Weights of a small transformer language model.
Architecture: learned positions, tied embeddings.
Each number is 128 + 24 x the weight over its row's rms, rounded and kept within 0 to 255. Layers, rows and columns count from 0. Numbers have three digits each. The size before them is the row's rms in percent of the matrix's.

# v: layer 3 attention value, 192x192, rms 0.0498, rows 36-55, columns 64-127
# o: layer 3 attention output (transposed), 192x192, rms 0.0621, rows 36-55, columns 64-127
v36 097:145149199111125170128137106139093123082144131109153106125119144131128157133087171100136135124126131092126180129094130125140121106139131127136145142186161094141151140155141113136124101110117136
o36 101:086112089153119086136129130087163169167108130133102173162171110163090163162111112106146144117138182138123093110144101153107141136162106125113139130123101126106111163076122139159115151135109162
v37 107:118142131106164127118129129156146117142106150146126136104113126158113127076143100136125152128169106158111082122139097098109151084143103125123170131144147141141106107075145153139208160124101107
o37 099:129122137154107149097127137116135138111096115151107108101099117106118135128134145157157116159168138130147136126124128142109094123108133146079116157104152140092140131134133141129114095111147130
v38 093:123140113152160132158133124169148121155100144107100111170156162156092123161136137127099128150155153154132181119089108139144139138123124103146126153116096151188111149169116144127172139112160073
o38 098:142120133119148125125108127125149111113121092103141139110142125088102115136151150100174135111120127128131106078129169129165123096135116119110122137105127118133177130099130124158104140098097142
v39 101:144156154132085128142131076089107077104131102106133177131081122109166126134120146115162108090115111132124134075143104105162152150124137140145148156142105177137144125114079116093131185097118164
o39 105:133123101118164101128097158147166134148102135143121106131154169098122106146127106128096148129132133115139140146100130097067095129139111153125119086158166131126133185088168103136129102164154110
v40 096:131108120106124135108123148073121162108143111108148141105124119079131128147139093120159156138113102129145107166135173137116131100146156141115132122122089129130146144131112077147129146128137141
o40 105:111124172131128143125142081153138120151101145134148114145135148186121127052145121150090116125125138143132132118113091145144120151092142108164108100112169127108128146108167151129149109121151097
v41 107:160120123139101168108165146099126151144130109130114127124107164129117139151111136136111109094115133121138108111127143110098125157131123148140148143111136091171100170160133141125129118197119101
o41 108:140136162142164108110111138107151109151136205142132103101155135109184146107162117162139128124114092156120076135068114112133116132141121071113130103153082139120128125131127124116095174119128111
v42 098:128116138150142083126100121134130091110139099167123148133145137110184168121122128098136133124119099089151132119171117110138147138142113149136138162116148094095083120146125148080069172166097121
o42 104:123145129124123132165164126093086147134144147132116139117142118143101079144088092163135130143120161168097146119079115137114087161129130142131129112131115130123171085070121111147164108097120153
v43 105:085153158104150106180174124147147103145115108125141169124150144156133120109098090100123095125147124140100100106102156119146120118102084157113128122137145141153090164104133134146122155108146127
o43 107:165126061145118151112137144110076134143114145097045115137118156124135142099099149073120154137135171118144124111131117173117132123152122113126119158104144148118109181105140141082116139119107163
v44 107:139168116123140114135122096120134128150149107113109155135136097116156141109146101118137112132147151138144108103165131154100127110150132143098143096132117115152113124146090149108158120134110126
o44 111:130144130160161132146183154091176112107107114160120082177131125130129138115133080155146114140098133124160155128119148129139132136106163169115107092089096102100147094132124149159118144110140125
v45 086:142141166120150120145082096077118090103153121135156099135160111108103140153096093117117155146148118143115154143170120148153130091138136118133141140125113166108115137179186094134122107143114110
o45 093:098112147065118084142177098137129142151109151134095162134138150138104141098129127132096106101159121144135115079129157130108090148129118145108142067140094100098135141125099125142147128064154143
v46 095:150140102152143123106144096143134128149099123089095111131098154137130152100127112130136142106125100161154102115138100128157155152078114121100102142119137134146156125135126119128168142091121128
o46 096:135151134140110151139156116180108122149113124100167128155094096127135117132118178134151150134119148146074099160124169106129134140165100171123182133127137123100097094103149183141127162151163096
v47 096:073110154160118129120145079111119155127108113103106164106119175147111094095170156124167123149145128140110114099095139149119156103093141112106131124152116172019135129193116120134115121111145122
o47 094:167120106132166095144113133104145162111132145115096119148118110120120117126122090130100126147088135142131131157125116145133107145109141141107122116093154124174122145108145116124140178106142112
v48 105:096097161165112123129130134119106121115134130122114137130131131115130147145108111140117097190130140089130095104135128147096091137122098110127082128150147130122141117116170119154097097159118165
o48 103:161110098093102136160158087095136120137110135133078098112153108117162141122126131082140129106104105158129159171103094100131153130116153144161128137128105130159157144109127150090099104089098147
v49 093:137112125160105119108120109123155161126141090145108096150134121124114146096127127094144084121079086143097138122081138157156119158160094143138137144098105084157115145101165122120088110106129132
o49 092:129130120149138161114126125132132117122154139136165115153161121158175105112113098142108145117153144109147121115159128136143159129151096103127142137098147172103114130145116131133152113102097149
v50 094:105137122142101129126097108157128120109081113091122162130147154100128127090137114088157097133126139116106139124094149116084112134163123178178119134109126172126132131144094140152160131119138083
o50 101:170121081161114139109125177119102118098109144114107147166103118154131117145114128184113151139128103116172110113146163122162119114132137117083132125122133095115136124147149112137134086106114115
v51 090:120088124162120111116132133082149104116145167111101131109095106108107133097113106121157129098124123141106101142130148157120165146154134115149101131123115133112169154151148104090153135125166107
o51 094:156162107070118112141129085121147103156076158106137110131118157167130110142146117152115100178122137074133143118111134106127113122115077159131110114147137140133109098118150156117125128142136096
v52 094:100180117112116115142113115131119172119117128144111062121101120090109124168147112105151164146157066118143125152162155123123120131142136105163163123120132097123127139148137156105126136125137133
o52 105:094119106144146115106111151171155126118123122111205149147148114107122142115117140196134125118049160157162174139170079156137150120141085129089126119149104156102132111143139143175159149170139133
v53 092:101150137088137135172176101110170100128125103120124140095126102143124138168130146146123144144119161149118153124128136114115115101128144155130115136126118089132167143141146106106110157173176143
o53 093:114133136127117110135150129145066147184141160159106119132157152155126203109150125138128132129150132099062124158105134140095120169137153090157131115113130123145145128108140152154108128146151110
v54 091:138163123115132130170127135134111141119140149114097101136139108152106124125130156130172126151125109133146134125121141118116128117169105118124174144158118150111132151127132141111129123109121112
o54 098:132123153133098133129108105128156189146087065101152119171155111146115128163116094105087156147133151138113136124133129132090152141108145140092142117091134164129093110117108151151126167118105159
v55 111:131104091143131144127137162136124099157098134096165139140127098150107135130151135154063160121103138154074102105122108120096124145089120122107110141132162148111111099127156172146205133113123120
o55 113:149170131131097142145112114171166178119129135114125121111107156132129140111137107131167135123190140125124124173110190139165116125176085147085119129120143109127130172126144125115101112162164112